config = dict(
    hidden_size=384,
    norm='layernorm',
    norm_place='pre',
    qk_norm=False,
    parallel_block=False,
    init_std_up=0.0203,
    lr_mult_o=3.0,
    max_grad_norm=1.0,
    schedule='wsd',
    decay_fraction=0.94,
    decay_shape='linear',
    max_seq_len=512,
    max_steps=8771,
)
Each number is 50 + 15 x the weight over its row's rms, rounded and kept within 0 to 99. Layers, rows and columns count from 0. The size before them is the row's rms in percent of the matrix's.

# layer 16 attention key, 192x384, rms 0.054, rows 145-181, columns 64-127
106:39 59 43 43 59 69 49 36 57 27 64 29 65 47 63 51 27 65 41 48 26 52 71 55 60 31 41 47 28 43 38 30 68 70 62 63 63 68 43 55 50 46 34 27 43 28 57 55 63 60 74 31 17 41 31 34 41 48 57 44 74 73 38 53
110:37 89 56 69 42 20 61 36 68 51 61 39 65 57 64 52 31 40 33 66 39 70 41 55 70 42 42 50 49 94 40 45 50 31 27 30 44 51 32 57 54 74 51 62 53 56 36 37 22 65 56 60 13 58 71 65 30 40 36 32 73 44 49 53
110:49 08 41 39 46 32 51 60 67 43 43 40 57 70 85 44 44 57 55 11 21 60 59 23 27 51 44 43 25 71 65 76 46 48 50 51 37 37 66 54 63 52 36 64 53 83 58 79 55 66 45 56 33 42 29 45 49 46 41 54 36 43 44 63
109:48 48 57 71 52 57 42 63 19 59 66 38 40 97 45 54 60 34 60 05 61 44 68 69 67 46 30 63 40 53 51 41 53 73 24 51 47 65 50 37 68 45 54 33 42 33 55 35 54 51 22 33 43 39 58 54 27 48 68 35 72 20 37 58
107:17 64 61 41 40 53 50 66 37 58 60 31 44 69 46 32 56 60 24 40 50 26 45 49 49 66 35 63 40 50 47 64 63 32 80 70 81 43 50 29 20 49 68 78 37 58 40 81 29 51 58 88 73 52 43 56 59 44 56 58 40 33 53 63
109:40 52 54 27 64 43 40 58 52 17 33 16 67 44 52 72 33 12 62 40 37 57 53 63 59 61 40 33 66 70 43 64 28 36 39 62 47 47 67 38 50 51 69 17 56 23 70 60 55 40 65 51 57 47 47 73 56 46 50 80 59 67 55 22
109:45 42 57 68 60 58 42 59 64 41 58 75 48 47 41 52 40 30 71 59 49 52 42 25 48 28 55 31 38 45 49 38 57 59 35 46 60 48 55 44 17 46 30 63 31 43 35 54 37 29 74 64 47 65 54 30 33 43 52 46 64 54 71 54
103:67 65 78 46 69 31 19 39 29 17 57 52 61 69 74 39 30 24 51 51 23 51 70 62 58 47 30 31 49 63 62 72 43 47 32 36 31 58 35 55 44 68 54 60 53 49 51 65 36 68 52 78 49 59 40 92 63 32 54 23 39 53 25 80
112:49 63 45 13 34 47 84 50 42 43 74 39 25 37 33 51 29 62 36 33 39 53 50 61 28 58 45 73 31 65 61 48 33 59 58 40 59 66 44 54 41 61 99 72 69 46 28 53 61 55 39 46 60 61 45 21 65 55 29 37 57 77 42 53
101:39 33 40 33 56 47 51 48 57 52 50 62 54 81 74 47 69 46 06 46 58 29 39 48 38 39 66 60 19 57 49 80 47 48 64 33 52 52 60 75 64 53 74 43 57 50 58 52 69 54 40 29 40 62 57 29 52 46 85 32 39 48 69 48
108:17 23 59 52 58 60 40 19 46 48 36 37 30 17 35 57 39 33 41 45 59 30 63 31 71 57 38 54 36 51 58 51 54 51 32 76 51 31 49 76 63 41 72 48 56 60 49 73 55 61 47 49 69 48 26 50 55 44 38 12 47 42 84 33
112:38 22 51 59 48 64 42 56 51 79 52 69 56 77 62 26 30 48 37 65 44 44 68 00 23 49 62 45 36 44 58 61 41 48 41 57 29 39 52 48 51 57 49 53 54 38 32 61 62 54 71 57 58 56 48 54 38 70 43 55 54 62 58 64
106:84 56 79 39 48 14 49 36 43 47 27 45 45 77 50 63 38 74 30 44 56 64 48 78 56 44 68 55 67 53 28 52 42 46 41 42 48 37 45 39 35 42 94 54 53 52 48 32 54 61 58 75 76 49 44 41 36 30 67 51 23 69 62 19
106:32 44 57 46 46 43 28 36 40 55 41 65 44 16 42 68 65 41 59 46 37 48 49 58 16 52 39 49 67 42 57 53 59 68 33 64 43 31 55 44 40 61 33 32 54 79 42 45 81 59 66 77 43 37 56 40 61 66 48 78 55 37 42 30
109:31 37 58 61 57 59 65 69 69 40 63 58 40 57 56 50 33 56 82 40 56 43 39 28 43 70 41 47 62 63 68 39 38 37 51 63 24 36 60 59 62 58 44 54 31 57 42 46 61 54 63 31 60 30 42 33 55 67 74 32 38 51 48 45
112:46 37 47 57 53 40 82 35 84 33 68 39 40 21 74 47 72 35 36 19 61 46 53 44 28 45 49 65 32 47 28 38 65 72 62 75 60 27 16 34 41 66 63 43 67 54 58 33 66 32 65 80 53 37 69 30 45 53 27 36 35 35 43 53
104:37 60 60 45 25 70 40 38 51 71 62 52 20 08 32 52 27 12 58 38 61 81 73 57 57 37 65 50 50 62 31 61 57 59 78 52 50 42 70 79 30 56 20 39 48 81 41 46 51 52 59 57 46 43 33 55 34 64 62 44 54 54 45 61
114:49 39 46 43 57 54 54 51 41 51 17 32 60 56 62 70 67 51 45 51 69 46 66 57 45 47 44 31 65 39 43 62 57 30 52 48 32 62 78 54 28 27 58 64 49 52 53 48 32 72 99 40 52 51 51 04 40 67 36 12 81 61 47 59
111:77 40 61 58 36 20 72 45 46 23 41 38 57 45 56 70 52 61 37 60 50 66 41 55 48 40 71 25 49 73 39 58 62 33 58 48 25 55 32 70 53 64 50 52 24 48 52 76 50 66 36 66 63 48 47 31 18 30 59 56 71 42 53 56
109:39 50 70 48 41 18 60 54 31 83 51 41 46 37 42 54 56 49 74 62 59 39 63 49 61 37 49 38 75 43 38 30 45 80 13 45 38 60 53 61 56 59 80 68 51 39 44 31 37 74 34 43 27 35 44 66 68 70 28 34 19 40 65 34
109:64 64 58 32 37 04 37 59 50 51 27 35 40 61 23 45 52 30 45 25 57 47 49 83 60 57 43 63 54 63 56 36 29 61 47 56 63 53 29 21 56 57 30 56 46 45 20 52 45 45 60 39 49 53 52 52 58 47 79 71 42 59 58 63
108:32 38 51 70 61 52 37 74 66 60 45 21 47 21 68 17 59 66 65 83 47 54 71 72 48 85 74 39 47 32 36 56 61 65 62 47 55 69 57 70 60 30 45 55 36 30 48 36 19 54 53 39 69 45 57 45 65 49 62 50 66 50 49 50
105:70 39 66 61 41 39 41 54 73 55 48 27 54 72 47 46 53 40 64 41 38 25 49 91 58 28 76 56 46 52 31 89 47 34 51 80 48 31 74 16 66 59 80 51 69 51 69 57 62 38 62 51 47 53 51 41 68 60 40 68 53 50 58 48
105:51 39 28 54 79 54 30 52 76 41 56 50 56 41 95 00 46 30 64 92 60 57 61 47 75 37 52 24 64 20 49 45 58 47 58 52 56 42 62 56 08 55 36 67 63 45 32 45 59 53 62 33 55 66 55 40 45 52 42 72 61 42 56 68
102:25 62 31 32 52 44 43 25 33 38 36 63 79 66 62 43 71 44 53 63 41 65 58 61 37 40 50 34 55 31 36 33 67 41 56 33 42 36 43 49 40 39 48 62 28 36 50 74 35 36 46 64 55 34 54 38 62 70 34 57 62 21 54 21
108:40 50 43 66 66 56 42 61 53 54 38 46 26 20 48 54 68 32 48 42 68 47 40 38 52 65 73 51 12 57 64 50 44 57 39 55 23 40 45 24 71 61 52 66 53 41 46 55 50 39 45 62 60 57 62 56 69 48 37 47 64 43 29 77
111:36 46 29 41 60 45 47 48 47 29 62 72 46 47 62 65 67 55 28 27 58 80 51 55 25 38 51 46 60 46 49 81 64 35 19 38 58 80 52 24 48 46 53 77 50 45 57 64 45 41 53 46 63 44 48 41 55 75 25 76 37 63 52 18
108:46 63 44 64 28 62 45 80 38 40 64 60 47 47 14 45 55 65 27 43 81 50 39 49 43 44 30 47 60 48 57 62 99 52 36 51 30 68 72 43 52 55 60 39 30 57 42 18 63 53 61 67 65 43 31 45 32 58 57 68 57 55 51 44
107:29 71 36 42 27 48 49 41 40 66 62 51 61 97 36 37 70 27 67 24 51 21 49 42 58 78 44 54 42 30 56 78 41 67 58 30 75 35 25 32 19 35 31 47 52 58 57 75 23 38 67 54 63 41 84 66 54 52 40 51 70 61 67 56
106:47 39 46 65 67 40 57 25 34 59 72 27 60 64 53 70 62 40 55 30 52 37 39 73 54 53 28 68 54 31 47 79 20 28 38 64 23 48 77 11 72 55 57 26 56 49 43 62 52 55 57 13 73 33 52 63 45 54 74 30 49 51 42 59
103:23 52 70 48 28 43 51 41 38 23 71 30 51 23 30 41 65 57 69 58 66 55 57 33 62 31 44 52 43 18 44 46 49 45 60 59 41 45 50 35 61 39 36 88 47 67 61 77 45 58 63 71 80 50 50 51 55 64 62 48 51 36 46 39
108:36 62 46 48 49 50 51 43 41 81 37 40 61 09 40 28 36 40 38 14 67 26 42 56 32 38 70 63 59 16 40 79 50 45 69 43 23 61 69 38 33 50 17 73 40 61 38 41 52 50 46 51 61 56 45 54 42 41 42 45 75 16 42 67
106:66 24 63 50 54 50 44 46 60 68 71 60 49 37 46 57 33 41 61 43 51 52 42 43 52 54 64 54 62 34 39 44 47 77 42 44 29 59 64 36 43 66 50 45 46 50 74 19 64 63 73 51 28 65 45 44 61 65 30 61 53 48 48 21
113:29 75 50 34 49 27 34 80 51 79 26 58 48 59 19 51 70 38 47 80 44 71 47 67 58 53 71 52 53 28 70 34 34 51 27 67 66 61 33 52 52 40 56 23 45 20 68 52 33 42 53 42 49 65 41 48 42 50 37 28 62 42 44 75
106:56 23 55 53 26 47 30 20 51 47 53 38 64 62 51 42 41 57 48 32 65 33 39 49 37 62 66 29 59 36 27 25 55 20 63 34 52 57 65 66 83 59 62 50 38 65 61 52 49 59 69 58 65 50 84 40 67 57 74 36 53 52 30 24
111:47 55 42 60 61 48 43 47 55 51 62 73 28 70 28 95 34 31 56 59 37 45 45 61 74 59 66 30 46 49 44 95 49 53 27 68 44 67 43 65 96 55 46 58 43 26 71 33 40 40 24 41 58 48 30 39 53 29 35 60 55 51 46 48
106:44 77 31 63 34 62 59 81 95 36 29 39 54 51 37 53 20 69 55 35 37 77 58 39 40 37 58 57 35 53 45 46 83 42 38 32 51 37 52 60 61 32 69 28 16 43 53 38 56 33 75 57 47 42 75 59 47 52 54 45 39 00 51 53
# layer 16 attention query, 384x384, rms 0.05, rows 242-277,338-373, columns 64-127
123:37 48 61 68 13 46 58 36 72 38 63 43 48 32 19 30 18 41 55 28 43 74 51 55 52 24 30 72 44 65 29 23 42 17 54 38 46 30 53 57 46 64 50 69 59 39 37 57 33 29 45 79 59 38 41 55 86 47 68 39 82 30 45 75
120:51 66 41 38 58 63 34 56 59 40 61 49 30 41 71 44 68 36 19 66 41 64 53 81 37 54 41 33 29 54 31 53 59 36 51 48 26 47 40 35 64 49 50 32 72 65 43 60 48 41 69 67 29 88 56 53 35 41 74 41 48 41 78 44
117:77 08 48 37 76 53 22 56 69 42 38 75 49 56 59 40 43 39 66 29 42 33 57 64 69 27 67 44 55 67 55 24 19 33 37 29 61 66 10 37 73 53 32 59 33 71 46 38 46 42 44 53 40 48 53 62 49 55 45 73 56 38 56 52
113:53 38 29 30 41 61 38 49 51 58 63 50 66 46 36 60 23 61 15 58 42 30 42 55 60 68 60 65 19 55 49 70 54 37 60 68 33 63 53 67 74 49 56 78 50 64 12 46 47 38 46 51 45 63 56 44 25 32 52 53 44 23 52 43
119:49 43 58 65 59 22 32 52 38 35 35 25 59 51 33 57 32 32 67 41 34 79 44 45 52 39 33 65 57 34 55 40 42 51 54 26 58 58 53 59 49 55 61 53 53 40 80 51 56 68 61 51 67 43 45 49 38 67 56 39 44 35 51 45
122:31 80 39 42 38 20 52 47 50 49 44 49 57 71 60 44 60 49 53 70 25 45 47 69 27 40 44 54 47 36 35 70 54 51 43 44 70 67 28 36 46 54 57 72 66 49 43 73 45 39 71 60 43 52 43 47 57 53 43 62 62 55 46 58
114:57 55 53 42 46 49 57 64 45 29 66 35 43 68 67 43 24 29 64 51 48 52 57 36 42 35 64 46 45 72 51 46 59 54 55 35 30 51 55 61 87 54 68 57 59 39 50 57 52 40 56 53 56 51 63 61 52 16 58 62 64 67 41 65
124:60 38 99 36 45 31 62 45 40 53 54 06 48 41 61 52 69 67 52 40 48 46 47 47 31 51 63 36 24 68 57 43 34 38 81 32 37 44 58 42 67 24 62 71 69 43 29 49 44 20 74 41 65 27 38 50 41 76 47 69 65 73 59 35
112:41 18 35 47 37 35 51 60 77 87 69 46 42 69 55 53 22 46 50 40 47 22 53 69 58 41 34 41 42 34 71 60 38 61 39 53 53 32 43 57 43 52 49 31 21 27 46 26 76 66 48 39 23 63 48 26 60 52 30 58 45 28 41 41
122:35 42 26 67 11 40 39 36 58 72 71 34 65 36 58 54 34 20 82 46 33 37 81 68 35 59 32 52 67 49 60 42 46 44 63 40 36 46 73 72 76 49 70 11 33 48 37 73 61 53 48 46 62 24 76 76 41 45 47 28 35 60 76 75
124:37 52 43 72 32 52 22 44 50 70 56 39 45 48 44 36 69 33 39 58 49 67 53 45 28 21 42 35 34 29 75 74 38 39 36 59 63 50 45 55 64 36 39 43 43 58 61 42 35 28 48 33 59 53 45 42 64 43 45 61 58 70 47 52
114:49 48 58 54 45 27 59 37 56 58 59 45 42 49 47 58 84 49 56 43 73 31 56 43 35 22 43 74 79 50 49 63 32 39 68 44 44 44 54 40 22 67 60 42 39 70 26 23 14 43 53 42 59 87 30 57 12 39 35 63 31 63 53 25
113:31 60 53 50 54 62 48 34 52 48 69 42 02 41 51 79 52 15 54 40 23 55 47 54 43 57 38 61 62 37 74 42 44 64 42 66 11 34 30 36 59 25 59 59 51 67 51 50 30 42 50 59 48 63 52 56 46 64 78 54 46 49 48 54
121:16 24 40 48 57 27 80 78 43 26 63 52 37 50 26 51 35 47 62 46 63 42 84 46 18 70 38 53 54 53 66 66 63 41 48 36 62 45 58 54 59 37 31 36 62 79 52 42 67 62 41 33 53 28 34 54 58 61 80 54 52 54 29 65
124:60 49 73 55 70 51 39 32 52 31 62 36 72 55 38 53 25 40 49 25 59 55 44 74 16 54 43 44 35 44 54 68 54 41 19 42 58 52 25 43 49 28 57 56 68 39 29 46 90 08 60 47 28 36 54 53 25 54 45 47 37 44 48 60
112:49 45 07 42 51 64 41 45 32 64 47 69 46 43 24 69 49 50 71 67 65 49 53 49 51 54 55 59 68 43 30 71 19 67 63 28 38 32 54 33 23 50 44 50 74 52 31 52 60 45 36 79 41 59 42 67 46 52 43 34 78 39 67 69
126:46 31 46 59 38 32 48 63 56 44 59 45 61 36 65 45 49 45 68 39 48 54 42 67 12 50 33 43 48 56 55 60 25 60 37 47 20 36 54 48 34 63 62 54 39 52 66 40 80 42 75 42 15 83 62 77 58 51 59 35 79 57 42 35
122:63 65 75 46 24 40 56 62 64 50 44 48 58 61 35 19 37 61 59 62 47 36 62 76 78 47 77 49 45 55 59 51 24 44 70 81 52 51 73 83 73 68 59 43 64 22 36 34 58 51 53 49 60 51 53 36 79 47 63 44 47 28 64 54
122:38 74 68 69 65 45 57 47 14 29 45 51 49 46 57 56 44 78 83 42 39 37 17 29 46 52 45 58 60 32 51 38 65 54 52 71 33 53 49 49 41 52 59 63 57 65 29 55 36 60 56 50 58 30 70 80 68 68 46 30 48 45 79 56
122:59 51 46 23 56 40 55 67 74 55 33 76 48 86 23 69 51 45 33 52 48 57 55 33 45 41 56 52 53 31 63 25 29 75 52 30 59 24 43 61 56 56 52 52 48 38 45 55 52 58 47 37 22 66 00 48 57 57 72 47 40 79 51 50
115:62 49 31 53 39 39 45 67 78 66 57 39 28 43 75 54 76 68 62 60 67 83 46 20 57 59 61 62 60 29 62 60 51 50 77 52 60 54 56 80 50 55 65 60 25 80 37 31 37 49 36 47 47 30 37 49 50 43 59 59 58 59 71 51
113:54 49 22 76 64 35 54 64 40 31 49 62 68 67 67 52 34 23 53 26 46 45 38 58 51 41 41 51 41 19 48 51 66 45 41 70 47 64 54 60 55 69 77 37 59 56 64 72 65 56 53 54 33 39 44 31 53 59 38 71 47 39 54 38
115:56 33 75 34 37 53 53 59 60 44 49 37 56 25 61 25 62 34 83 63 58 52 51 29 45 44 49 62 45 34 52 51 55 48 53 61 55 68 49 51 37 47 45 26 54 33 34 54 56 31 69 43 49 47 47 47 46 34 40 62 62 20 68 63
112:36 60 49 49 33 50 29 27 51 59 54 63 38 29 60 37 57 66 20 60 42 67 47 54 48 58 33 49 73 43 32 56 36 71 44 81 64 25 32 60 51 30 55 40 38 59 80 64 93 55 36 49 75 67 80 27 67 60 44 55 32 44 65 60
115:43 57 33 76 53 41 45 31 44 42 06 48 52 57 48 50 57 46 59 58 34 65 46 23 55 74 45 49 40 39 51 24 68 70 58 46 52 50 61 60 46 50 28 64 46 66 29 65 62 68 63 32 51 24 55 39 39 54 47 53 51 55 61 60
124:45 67 57 47 51 70 39 34 33 30 67 44 55 28 95 63 31 52 65 58 37 25 45 38 49 43 54 61 49 49 36 78 53 60 57 50 28 37 37 22 23 34 18 73 48 51 72 54 26 41 42 46 53 69 75 40 52 77 53 74 59 44 45 36
121:43 45 73 59 26 67 61 40 67 39 47 37 48 57 47 52 67 49 56 34 28 25 11 57 99 52 12 47 42 59 49 58 54 76 34 39 55 70 41 34 32 48 58 49 68 48 74 37 70 54 31 77 60 22 70 39 55 60 50 50 46 43 18 31
118:53 46 73 17 59 61 45 46 59 80 42 57 58 72 26 68 55 43 51 25 55 54 78 51 49 64 70 46 35 43 54 53 68 57 44 51 70 62 43 52 36 49 52 47 35 41 32 45 63 43 51 61 47 28 59 51 70 37 34 35 41 17 34 49
114:33 55 40 28 45 28 89 43 66 43 22 38 51 35 71 82 39 45 33 64 28 59 53 71 92 42 66 58 63 34 55 43 34 31 41 69 38 35 56 47 88 74 58 25 60 66 38 30 68 45 58 33 73 40 60 45 62 52 63 52 63 45 31 74
113:41 41 58 42 52 26 69 41 20 59 83 30 60 64 41 47 48 62 64 39 50 44 57 26 33 50 45 59 46 07 52 38 44 39 67 69 54 16 55 16 32 35 57 50 53 64 41 61 66 52 33 35 67 50 60 49 26 46 52 81 41 35 22 55
118:62 58 57 41 64 45 38 53 78 48 50 55 52 27 44 64 32 67 42 28 41 42 52 61 51 57 51 50 44 29 32 40 49 62 33 37 56 52 71 60 45 51 41 29 40 53 37 28 46 61 51 52 66 14 44 43 99 31 61 23 89 27 50 71
115:37 57 45 76 49 46 39 08 47 69 38 59 41 50 49 39 68 52 46 66 43 65 40 43 54 46 51 51 91 38 39 43 43 42 27 19 22 72 45 73 40 43 70 33 40 57 60 44 83 66 64 40 37 41 52 19 36 39 41 58 50 48 31 66
124:51 55 60 60 71 37 41 61 58 31 52 42 50 55 27 26 43 56 38 29 46 54 52 51 27 42 76 56 38 48 76 55 33 58 49 83 59 44 29 87 47 60 40 33 30 61 46 57 34 74 39 21 34 40 42 36 78 38 37 46 52 63 62 61
117:46 39 60 53 46 46 69 51 59 41 47 42 67 38 56 67 58 28 55 52 27 33 65 46 50 39 50 43 41 31 52 43 41 66 58 45 63 38 74 57 51 87 63 41 57 57 52 39 34 49 40 37 49 71 61 70 47 48 53 40 33 54 49 31
121:40 31 38 62 63 75 51 34 38 54 20 42 33 57 38 60 48 32 79 36 53 45 44 50 52 72 78 38 59 45 45 47 27 42 39 66 51 68 58 41 45 41 42 65 31 36 63 26 46 38 25 62 56 45 73 42 56 39 22 74 50 28 43 00
117:69 48 14 80 61 55 49 47 62 35 64 45 85 47 36 60 23 59 28 74 49 60 39 88 18 37 62 52 48 65 60 30 61 37 48 35 62 46 36 74 49 40 61 37 29 55 75 76 39 57 51 62 27 27 66 30 33 38 62 70 30 46 50 58
083:30 57 60 45 46 69 68 39 58 61 60 22 85 62 50 41 65 43 60 63 57 57 36 64 80 35 76 48 53 30 75 75 36 40 99 71 32 41 33 55 51 67 55 38 49 59 26 37 59 27 62 97 66 34 51 65 29 18 48 25 72 26 48 57
087:53 49 55 54 28 33 37 33 29 63 67 26 37 54 63 56 57 65 35 49 41 74 49 52 84 69 30 54 13 62 40 34 34 63 64 55 40 32 71 66 67 71 43 38 63 61 81 45 42 63 31 43 46 54 66 41 52 55 40 58 44 32 34 65
076:45 73 76 54 32 32 40 63 38 22 69 69 45 41 59 29 25 60 72 52 62 52 48 30 81 42 38 45 44 36 63 61 40 49 47 51 75 62 47 62 55 67 63 68 55 49 60 70 36 49 67 54 75 34 54 57 37 44 57 47 41 39 60 62
085:65 71 52 40 51 43 53 69 38 34 61 29 56 68 53 38 44 50 60 44 38 27 32 60 39 49 68 60 28 60 54 50 43 26 48 62 44 36 31 51 47 34 70 46 46 52 44 62 47 44 28 79 62 56 27 65 41 56 74 65 72 46 56 27
092:34 46 68 45 43 03 32 56 49 19 62 44 14 58 49 63 38 62 81 47 41 54 28 52 31 53 40 63 61 50 29 61 38 74 38 58 35 49 60 44 49 74 70 69 44 64 38 35 77 79 52 44 54 60 70 44 55 50 56 14 77 52 55 62
081:65 92 55 65 64 49 63 51 65 30 68 61 53 93 39 51 53 47 35 66 52 50 44 40 43 43 68 54 25 56 48 59 27 66 44 20 51 39 58 47 38 65 51 52 46 53 50 86 39 56 48 55 40 48 46 29 36 43 24 51 33 05 28 67
085:54 58 50 58 74 45 57 57 43 34 34 55 62 52 63 70 38 22 46 63 45 57 42 46 48 43 53 42 62 69 58 68 62 18 50 22 57 56 64 25 51 46 61 28 53 12 75 59 43 72 64 43 42 41 49 63 39 28 73 47 47 57 61 58
083:48 71 49 44 46 63 30 58 60 47 56 42 18 34 39 53 34 62 48 42 64 68 71 51 28 47 25 57 28 35 72 69 29 53 40 52 72 54 36 64 65 71 70 42 57 53 37 40 21 51 25 61 43 52 40 48 31 66 50 61 27 59 62 68
085:70 52 46 53 42 63 33 23 69 64 58 71 57 57 22 59 36 36 44 28 61 57 33 48 43 51 24 42 76 54 46 30 35 66 43 44 44 32 59 26 60 57 44 52 59 11 28 35 52 32 68 60 40 43 47 84 65 69 52 43 36 53 31 61
083:56 70 36 59 36 52 34 64 22 61 61 25 56 49 36 54 41 37 68 50 40 35 44 49 35 43 38 63 33 28 51 49 71 49 54 63 39 36 34 78 47 23 86 77 27 63 75 68 51 65 49 24 54 20 43 50 49 52 33 67 58 42 80 46
084:26 37 72 64 25 61 43 46 48 61 71 70 38 54 58 32 47 38 49 40 53 56 37 43 44 69 60 52 51 61 47 41 41 28 82 26 77 39 23 29 46 37 62 40 46 55 51 20 51 52 36 42 48 34 64 60 36 79 59 40 37 80 47 37
086:48 38 79 33 51 30 60 62 72 38 50 39 56 51 24 55 63 34 51 53 30 39 74 42 74 31 27 55 51 67 79 34 53 46 47 63 70 23 62 59 24 63 32 59 63 81 42 41 40 60 60 35 59 49 52 65 66 61 43 56 35 59 38 37
097:51 60 23 44 59 57 64 46 48 39 28 58 27 41 86 63 09 56 64 32 44 18 46 47 34 46 44 29 59 42 67 51 47 34 47 33 15 39 33 19 66 53 63 59 60 50 49 79 39 72 31 62 47 73 40 36 51 46 40 59 75 52 61 44
080:36 37 44 00 53 71 65 65 61 74 67 37 62 41 38 38 38 60 58 65 59 51 50 48 58 49 75 55 55 39 50 47 59 57 29 64 67 65 43 51 55 63 51 63 51 60 48 44 57 58 43 59 31 73 76 57 44 60 65 27 54 90 50 64
085:58 70 53 66 41 45 40 43 48 39 60 37 59 53 52 49 68 57 40 58 40 42 29 39 53 75 61 60 43 63 53 52 55 50 54 59 39 55 50 55 57 54 51 69 43 36 59 13 71 19 53 71 78 46 37 23 54 61 53 75 51 16 51 50
089:40 37 51 25 69 64 50 24 59 37 51 42 37 74 74 29 37 51 41 85 58 77 61 53 60 48 41 57 44 25 58 56 54 66 44 24 30 57 47 32 14 32 06 26 56 48 42 56 42 47 45 33 44 54 52 22 61 55 53 78 45 78 51 40
084:46 26 47 49 38 40 31 67 65 68 28 65 69 45 45 35 57 36 37 31 40 65 40 60 39 44 41 61 53 42 48 75 20 69 74 40 63 60 69 35 43 79 24 28 57 62 44 50 62 29 69 40 59 54 36 44 22 49 33 31 69 52 40 50
079:64 40 62 71 66 42 59 55 41 37 37 75 61 53 60 45 29 43 43 55 50 58 47 36 26 34 25 47 67 34 64 43 51 35 27 37 40 63 31 36 40 51 72 42 56 56 31 35 36 35 60 39 51 78 51 58 44 38 66 87 54 47 42 38
083:58 40 67 51 44 44 63 24 66 63 31 37 45 56 42 41 13 65 82 83 48 41 50 40 14 50 14 39 53 38 16 51 51 50 61 60 67 16 61 48 51 40 68 63 63 32 35 36 49 42 51 48 20 06 53 83 47 63 65 54 57 50 63 27
087:46 52 77 22 58 57 59 71 67 50 39 42 45 57 48 68 26 39 66 31 67 52 59 44 26 64 65 30 72 34 67 38 32 38 46 54 44 72 51 58 35 52 60 44 61 72 34 51 63 61 62 44 33 66 47 44 60 57 75 62 66 66 52 57
086:44 50 60 76 52 50 52 45 33 70 52 44 62 50 67 65 72 47 50 72 64 43 53 52 49 53 60 49 67 45 80 45 79 53 28 88 55 56 38 48 36 34 39 44 22 64 51 48 28 77 56 58 32 43 55 20 43 81 75 40 53 86 48 58
086:61 44 43 62 32 27 37 47 37 43 50 38 43 60 56 59 35 23 51 48 22 37 40 67 55 31 79 58 36 51 80 36 66 46 57 44 36 65 23 71 59 25 53 39 47 51 63 81 60 55 55 51 64 62 63 54 30 44 51 36 50 23 41 10
098:34 40 41 62 62 42 35 58 43 57 76 80 52 59 62 50 74 50 78 56 47 32 48 55 26 39 94 54 46 42 37 55 19 12 45 41 46 41 62 73 55 53 41 70 48 53 31 65 38 51 35 49 41 47 48 48 62 14 29 55 16 50 37 85
092:27 35 33 86 51 59 44 54 29 43 51 44 50 37 33 49 78 35 50 29 27 30 44 69 39 41 51 46 09 28 42 48 56 43 69 46 68 28 44 39 59 61 43 65 52 60 70 40 83 46 17 65 48 59 58 54 51 74 56 34 61 19 62 51
083:28 57 69 66 44 35 44 62 59 59 46 54 37 59 60 61 42 38 85 43 71 29 66 43 37 54 41 29 60 58 60 40 62 55 71 38 26 45 42 63 47 47 60 56 68 60 49 92 70 60 51 59 48 46 35 22 28 34 77 79 32 31 43 77
084:57 59 51 45 31 39 54 56 62 42 67 87 42 38 43 80 59 24 46 48 37 43 53 25 43 24 32 27 27 64 68 82 66 50 53 25 54 60 35 61 17 73 47 51 41 49 31 39 42 33 67 30 37 43 79 47 70 51 51 44 43 39 55 56
081:24 67 56 43 24 63 36 75 49 61 61 35 59 60 41 60 81 35 65 41 26 45 32 57 65 51 30 35 35 49 36 39 37 50 47 65 72 55 20 61 55 60 39 54 68 58 29 41 74 69 37 35 65 60 44 76 63 50 55 35 52 21 75 48
079:67 41 44 57 59 36 47 52 46 58 40 43 40 67 57 44 21 55 51 71 64 41 45 54 62 52 24 49 65 63 48 48 56 64 21 54 56 73 56 26 61 60 43 72 39 22 53 39 57 36 51 62 54 59 39 39 64 38 38 50 28 72 71 07
089:60 21 42 47 58 61 61 46 46 53 73 51 28 76 41 49 47 45 07 51 41 44 29 66 63 34 30 59 59 50 32 40 53 33 58 76 44 17 65 57 73 44 45 40 31 44 46 67 37 63 46 72 61 33 64 65 40 63 33 53 46 80 48 50
082:63 62 50 52 39 28 43 68 39 34 75 45 41 47 62 40 75 37 40 60 81 50 48 61 40 59 30 73 36 59 55 20 49 56 62 53 69 38 58 45 39 41 78 29 50 57 67 70 34 66 81 51 47 31 55 48 43 62 60 53 55 55 56 20
082:52 26 40 83 65 45 15 53 56 39 60 64 34 46 48 38 59 49 36 79 60 24 57 71 64 73 39 65 57 35 59 18 46 44 59 57 39 49 60 79 53 38 16 40 44 42 50 42 44 38 59 52 45 55 51 58 71 67 75 38 42 35 49 52
085:20 33 47 52 34 41 71 45 30 61 43 57 59 38 37 63 47 40 33 31 41 56 43 75 37 26 82 48 58 65 63 59 32 42 47 42 64 48 42 40 11 27 64 25 51 61 48 43 52 66 26 41 64 52 52 77 39 59 48 61 54 18 41 69
093:24 48 82 50 57 49 43 58 42 17 44 59 54 30 52 54 75 58 44 62 42 55 63 35 52 57 31 29 23 53 41 50 37 58 37 58 74 49 48 79 46 58 50 49 50 45 59 54 50 63 59 43 74 29 57 20 55 41 39 30 57 40 70 62
085:64 69 50 74 36 81 40 45 49 53 44 42 56 45 36 36 56 45 63 36 59 23 56 42 85 55 83 49 43 42 50 56 32 40 59 57 58 66 60 56 51 69 40 58 47 51 46 39 46 45 70 19 17 30 76 42 39 71 42 44 62 41 48 63
079:33 53 44 51 59 63 38 55 23 20 44 63 63 69 38 42 51 31 44 22 39 69 68 56 83 57 44 54 51 23 67 72 48 20 57 65 44 56 49 44 37 81 73 49 38 61 63 50 45 30 20 65 52 58 58 59 67 35 56 49 16 34 31 16
090:76 60 49 51 52 35 55 62 58 64 68 18 68 70 80 44 30 57 63 52 25 11 72 76 39 56 54 38 40 33 57 45 52 32 49 30 64 31 34 68 53 53 58 39 32 48 60 64 38 84 50 59 46 38 55 55 45 39 22 62 33 77 50 40